config.yaml
n_layer: 13
d_model: 320
vocab_size: 25346
norm: "rmsnorm"
rope_fraction: 0.75
bias: "none"
parallel_block: false
init: "normal"
beta1: 0.95
beta2: 0.95
train_tokens: 381000000
Each number is 128 + 24 x the weight over the matrix's rms, rounded and kept within 0 to 255. Layers, rows and columns count from 0.

# layer 9 MLP gate, 832x320, rms 0.132, rows 56-62, columns 160-319
[[138 101 120 109  97 131 131 140 112 140 126 136 108 102 152 149 122 116 117 147 125 137 111 160 111 169  92 110 170 113 113 131 162 139  91 132 105 135 128 126 145 125 145 173 130 138 131 146 129 103 132  99 144 108 156 124 142  96 150 119 140 136 167 103 172 122 150 134 168 119 149 143  94 103 156 125 140 142 120 137 103 108 163  96 151 165 121 135 112 121  82 102 150 161 109 102 123 133 114 117 118 161 111 157 141 143 130 127 132 137 155 149 114 125 116 120 122  56 133 112 156 155 157 118 170 121 102 117 152 170 160 122 137 120 142 148 155 114 110 142 113 130 104 135  93 135 116 131  87 118 129 120  81 140 129 149 135 175 138 144]
 [132 140 133 107 118 157 134 118 106 116 126 109 128 117 101 144 148 121 101 145 111 115 145 131 148 145 192 131 151 141 122 137 132 100 148 172 123  93  85 112 114  78 136  93 137 139 139 119 135 137  86 135 145  94 130 110 122 132 153 156 121 145 107 111  96 164 150 117 131 132 171 132 129 143  94 117 128 117 164 127 132 134 101 109 139 125 149 123 122 176 161 107 140 144 122 145 139 126 101 118 128 102 100 138 113 107 140 163 120 146 139  88 148 113 129 110 134 129  87 112 133 131 167 152 108 138  93 173 168 152 120 140 133 140 115  85 129 165 146 112 204 108 134 151 136 107 139 159 130 143 145 116 140  91 108 119 112 158 109 143]
 [166 112 132 112 126 135 143 132 117 140 112 133 142 127 135 116 182 140 145 111 168 130 158 150 153 124 152 136 153 108 121 110 106  98 121 152 112  64 122 162  89 136 102 131  96 145 137 126 120 145 102 144 124 159  92 126 128 147 157 114 130 138 152 143 130 144 132  83 116 154 175  94 115  73  80 134 108 140 118 120  74 136 142 128 125 137 170 154  95  73 116  94 115 128 140 192 123 125 166 159 122 123 107 160 113 118 120 129 139 157 130 137 107 116  99 136 112 105 100 144 137 144 164  99 164 156 130 155 123 119 154 141 108  80 158 108 153 140 133 141 141 109 151 100 127 137 106 111 187 129 100 107 167 132 137 121 150 126 147 110]
 [167 134 103 125 150 129 121 120 131 122 123 145  82 134 109 131 111 118 100 116 124 153 156 109 134 101 143 169 128 106 130 125 115 137 130 131  62 132 103  95  87 153 108 113 170 123 138 125 136 142 133 145 120 104 144 107 117 173  79 147 101 142 109  65  95 118 137 119 114  78 122 129 125 121 136 145 126  87 131  98 141 146  93 110 116 140 140  82 153 125 110 119 141  89 121 166 119 123 118  92  90 149 132 127 101 152 110 134 157 121 121 148 141  93 143 141 123 146  97  96  89 130 110 187 151 125 123 138 101 141 144 169 165 159 103 142 153 119 133 135 110 166 126 130 151 170 128 171 123 137 109 118 135  67 160 133 114 109 124 125]
 [126 119 213 152 113  82 125 113 108 111 136  79 117 149 106 151 107 129 115 134  99 107 116 153 104 111 132 127 144 128 130 158 122 131 170 108 140 126 137 158 134 135 137 165 102 136 180 106 110  98  89  67  96 157 159 125 135 116 150 109  93 109  96 144 122 145 120  72 105 119 152 145 142 143 173 110 142 128 122 134 149 145  56 165 102  99  83 142 146 158 145 110  88 124 136 104 118 130 104 112 120 138 101 119 123 139 128 117 136 139 157 114 176 122  96 137 110 118 141 164 158  94 168 149 105 129 123 125 166 151 140 149 110 150 100 130 151 133 146 150 114 132 135 120 135 166 147 105 133 110 138 116 127 138 143 139  92 149 113 111]
 [156 127 157 165 148 116 146 173 144  99 107 133 146 157 176 103 108 154 101 137  94  96 140 170 166 117  68 128 104 122  94 139  82 118 131 109 119 131 149 132 162 122 146 108 107 107 169 159 128  90 102 117 129 140 130 135 107 129 143 133 121 125 156 126 147 170  91  88 102 101 130 140 133 158 154  89  96  84 151 137 171  93 131 194 134 114 123 142 114 164 121  88 105 105 143 134 139 121 149 129 112 122 162 148 106 160 109 137  99  93 110 130 132 126 149 150 123 133 142 157 164 137 167 128 135 113 118 151 111 135 107  86  64 128  83 137 109 138 118 111 102 158 118 125 136 110 128 105 139 140 106 111 121 102 119 143 141 129 126 129]
 [139 139 169 109 109 123  85 129 156 115 101 152 156  89 167 137 133 108 132 139 125 120 156 112 150 148 123 121 147 122 166 161 140 128 152 168 177 117 127 134 129 122 141 129 161 114 114 133 126 111 131 119 128  89 123  99 129 120 129 160 118  74 141 137 135 136 163 152 134 126 118  87 102 122 149 151 115 124 137  91 166 143 130 160 126 102 127 137 161 113 118 138 122 140 168 141 103 131 126 137 173 101  79 120 157 120 153 169 113 138 147 114 140 103 168 131 101 156 136 132 101 147 159 163 172 124 137 127 112 153 147 130  83  96 166 154 132 141 184 145 169 160 102 111 132 112 116 124 115 117 121 167 120 122 134  86 115 166  96 113]]
# layer 9 MLP up, 832x320, rms 0.135, rows 56-62, columns 160-319
[[160 109 164 110 114 126 174 103 126 111 137 147  93 132 100  99 134 115 126 162 149 113 149 147 113 104 117 164 122 109 111 167 117 127 111 162 143 125 104 157 137 108 103 161 127 137 121 131 138 130  98 147 132 150 162  90 109 133 115 120 110 149  94 126 139 108 132 145  72 143 113  78  88 111 136 130  98 147 143 104 140 176 101 146 131 108 102 134 123  91 106 134 153 138 151 122 109 156 119 155  83 153 156 122  98 147 103 156  99 113 151 145 166 128 169 139 125 128 136 161 134 115 126 128 161 142 146 103 110 167 104  93 130 128 135 132 135 110 150 148 121 104  97 104 114  80 127  99 114 124 105 110 163  87 127 176 108 149 132 109]
 [ 65 107 105 140 126 120 132 152 111 132 154 108 117  91 144 104 108 128 138 134 131 138 129 135 170  82 122  78 136 112 139 131 108 120 154  98  73  96 153 157 128 133 140 118 132  86 118 115 140 146 125  88 107 105 124 159 151 114 102 113 159 143 150 140 149 118 167 157 135  89 107 175 128 151 133 138  92 118 111 160  87 138 161 104 138 132 125 125 132 141 127 129 133 183  85 137 122 135 112 118 133 123 135 120 161 156  84 168 127 124 112 139 121 150 111 123  99 156 113 147 124 126 114  93 124 123  83 116 146  82 126 176 109 127 128 120 103 118 142 139 153 170 118  98 154 120 128 120 138 146 129 150 149 126 121 102 108 136 129 107]
 [106  91 147  78 129 143 128 151 114 120 122 155  85 114 102 190 167 143 123  85 123 172 148 109 106  80 126 166 155 138 120 120 160 147 131 147 132 130 105 110 177 102 130 104 152 136 188 131 181 146 117 154 133  96  91 135 125 148 100 123 104 113  85 118 135 136 139 146 134  83 173 125  47 119 137 115 110 124 133  99 114 142 153 119 119 132 169 132 138  97 170 106 130 138 127 163 117 101 121 154 112 102  78 122 131 129 127 135 150 141 104 129 131  97 122 158 101 159 143 125 140 102 126 107 148 128 142 118 174 121 103 168 120 159 123 154 129  89 111 135 141 199 117 100 144 120 137 173 145 152  96 124 166 117 132 105 130 117  82  77]
 [109  94 127 133 116 159 153 111 122 126 120 121 147 150 152 144 148 148 117 132 155 138 112 115 152 105 133  97  85 149 128 136 157 150 112 151 102  75 139 151 154 142 126 123  86 118 156 120 115 142 145  69 115 147 124 117 104 136 154  97 142 108 101 149 116 110  89  81 145 171 165 154 141 181 149 108 163 125 113 138 126 124 145 188  72 119 126 113 134 119 116 148 110 100 161 133 156 174 124  80 103 131 120 125 116  91 112 120  96 149 152 112 103 143 117 104 134 122 114 141 160 123 151 123 114 148 131 150 147 100 165 162 150 146 161 159 125 152 153 166 133 176 119 143 103 144 179 105 156 128 118 102 109 145 150 159 136 118 108 131]
 [128  72 119  86  92 111 124 159 142 117 146 132 184 167 152 106 176 136 111 121 129 129 129 131 128 144 116 167 164 115 186  90 145 123 132 150 164 134 132 109 135 105 135  98 117 139 116 170 149 124 115 112  88 124 114 170 144  91 135 175 127 132 126 124 141 139 137 120 118 117 145 137 128 119  96 156  76  98 167 137 135 128 154 105 175 129 120 165 131 126 135  94 129 173 153 126 153 119 123 111 125 109 155 158 153 148 127 165  88 116 135 160 117 122  99 136 138 139 102 111 108 168 130 135 135 147 141 139 125  89 110 131 114 111 133 128 125 149 147 132 126 122 103 140 119 118 148 135 110 164 178 158  99 134  92 117 146 142 120 147]
 [133 120 107 110 117 151 131 132 114 171 145 119 100 164 106 146 118 134 121 155 104 116 128 181  97  94 134 143 150 175 138 129 173 125 123 152 106 112  97 106 138 119 135 165 139 128 113 115 164 126 132 167 153 138 111 122 181 152  90 131 110 141 119 139 123 114 149 106 118 197  93 107 137 109 134 129 128 158 115 102 137 131 123 128 123 108 120 124 164 137  98 154 115 141 148  70 123 123 126 124 103 130 110  96 139 112 179 148 145 133 105 112 145 108 112 110 133  65  86  85 126 114 106 145 116 144 146 132 141  93 167  87 163 118 128 117 161 141 144 138 131 157 129 151 135 129 143 139 132 118 184 127  92 139 110  99 103 134 104 122]
 [161 119 132 107 121 101  96 166 184  80 137 157 107 162 162 114 109 133 106 106 151 108 120  75 107  89 125 124 125 136 113 107 136 121  66  97 141 126 181 104 140 110 129 121  88 132 132 140 104 109 135 114 123 152 112 126 122 141 114 184 155 146 139 133 144 171  96 146 119  39 160  94 126 140 126 115 175 118 134 132  73  97 114  98 162 130 128 134 115 105 137 163 134 134 109 115 131 133 117 106 104 129 142 122 128 124 128 100 125 152 159 133  86 103 101 128 172 163  84 128 157 151 103  94 120 109 171 118 118 151 123 152 170 117 126  90 147 131 120 122 143 124 106  93 126 154 148 132 109 164 130 116 106 123 102 159 132 138 136 153]]
# layer 9 MLP down (transposed), 832x320, rms 0.131, rows 56-61, columns 160-319
[[124 146 176 108  85 135 126 110 141 137 142 115 160 153 164 147 176 139 118 136  93 128 175 142 119 124 138 141 145 147 122  99 134 131 112 112 105 129 177  82  75 141 118 167  85 123 143 103 133 113 141 125 142 121 118 122 121  94 154 115 139 119 138 147 109 146 152 116 160 101 180  99 134 127 150 139 156 138 144 149 120 144 171 168 144  96  82 147 146 158  82 171 144 127 145 143 123 121 118 119  69 126 122  94 136 148 115 129 123  63 120 113 110 116  78 122 123  97  91 151 129 105 139 107 117 129 104 157 162 133 150  93 119 117 109  89 145 136 168  61 101 128  76 147  99 152 207 151 154 109 125 138 152 155 119 113 156 159 171 111]
 [135 118 155 137 133 148 176 147 124 128  94 131 111 160 132 161 172 124 156 126 114 116 118 129 105 135  91 149 120 177 129 109 142 121 129 149 127 171 123 143  75 113 157  97 120 128 129 109 137 128 112  96 162 129 110 115 113 168 131 126 132 126 137 119 129 166 144 126 172 149 144 124 133  89 143 130 144 102 131 124 154 140 119 121 140 143 130 159 144 152 153 110 123 122 123 142 158 101 167 150 122 117 143 107 107 142 104 126  98 115 161 121 159 147 138 176 150 137 126 140  78 139 158  99 134 145 128 145 124 150 120 143 150  98 128 158 152 109 125 141 107 126 136 139 111 106 163 119 145 136 124 104 141 112 105 129 113 131 140 130]
 [161 122 118 152 130 111 118 125 144 145 143 126 145 134 131  95 120 125 145 175 129 160  89 118 146 143 125 115 124  96 146 135 121 146 134 124 111 102 154 106   0 110 137 106 124  98 138 105 140 103 118 132 112 170 111 135 108 140 163 139 127 133 166 125 142 153 176 115 128 112 154  94 137 131 133 138 153 109 108 160  24 109 113 192 128 104 139 161 123 121 125 118 134 109 150 152 131  91 132 159 134 144 127 121  76 126 104 157 116  94 145 136  88 158 108 126 126 122  97 117 126 106 108 112 156 133 139 136 113 124  86 133 151 107 144 144 151 163  97 125 132 124 148 125 105 136  90  89 113 117 140 166 118 148 131 119 134  92 138 112]
 [159 130 161 119 132 122 112 107 145 163 136 126  97 155 120 132 118 103  60 115 140 137 135 128 128 157 144 129 141 130 127 107 136  80 122 114 134  85 101 147  60 137 119 143 113 159  90 142 112 201 115 148  99 155 127 156 150 123 138 152 118 130 137 141 100 101 156  87 106 128 127  85 144 114 101 154 121 136 159 131 159 117 140 156 118 105 116 105 186 164  89 125 115 142 104 195  87 107 149 172  94 102 109 145  96 127 187 136 125 147 124 155 118 143 121 144  90  49 108 127 141 125 132 128 144 127 119 129 150 154 153 132 189  98 115 142 136 161  99  84 106  56 130  78 156 160 121 149 160  91 124 153 121 162 153 149 130 125 126 133]
 [133 132 142 160  94 145 149 100 119 113 120  99 127 149  88 150 110 123 100 100  93 124 125  98 167 107 129 123  75  90 142 144 124 145 112 132 179 152 134 104  55 100 108 165  89 123 111 123 128 118 143 136 152 144 155 132 121  93 157  96 101 128 127  98 150 162 131 149 122 149 106 182 100 149 142  95  98 146  93 119 105 126 104 119 144 151 118 146  93 169  64 106 122  78 140 153  90 132 129 114 125  78 117 101 128 145 141 139 157  86 159 180 148 155 155 127 131 132 160 110  99 105  91 198 101 116 147 120 122 131 121 182 138 121 141 153  93 168 127 115 155 115 135 115 145 142 133 163 131 107 104 143  95 106 121  97 146 122 143 120]
 [112 146 140  93 110  94 128 140 138 121 148 110 106  94 112 149 123 143 117  88 148 133 148  95 118 111 139  96 146 127 115 176 102 148 122 101 125 168 134 144 176 146 101 156 155 188 138  97 116 139 118 137 105 138 150 110 124 136 118 137 158  94 135 100 125  98 112 122 115 132 157 127 146 146 101 151  90 152 154 113 156 142 120 183 141 119 166 114 153 133 105  91 146 147 157 133 116 140 104 148 156 116 134 121 158 153  99 138 125 149 124 145  90 105 124 168 143 141 149 119 133 145 109 115 126 156 142 178 113 139 133 111 122 134 135 127 139 150 124 122 133 107 134 101 133 101 130 110 142 123 108 146 132 105 144 155 167 108  97 131]]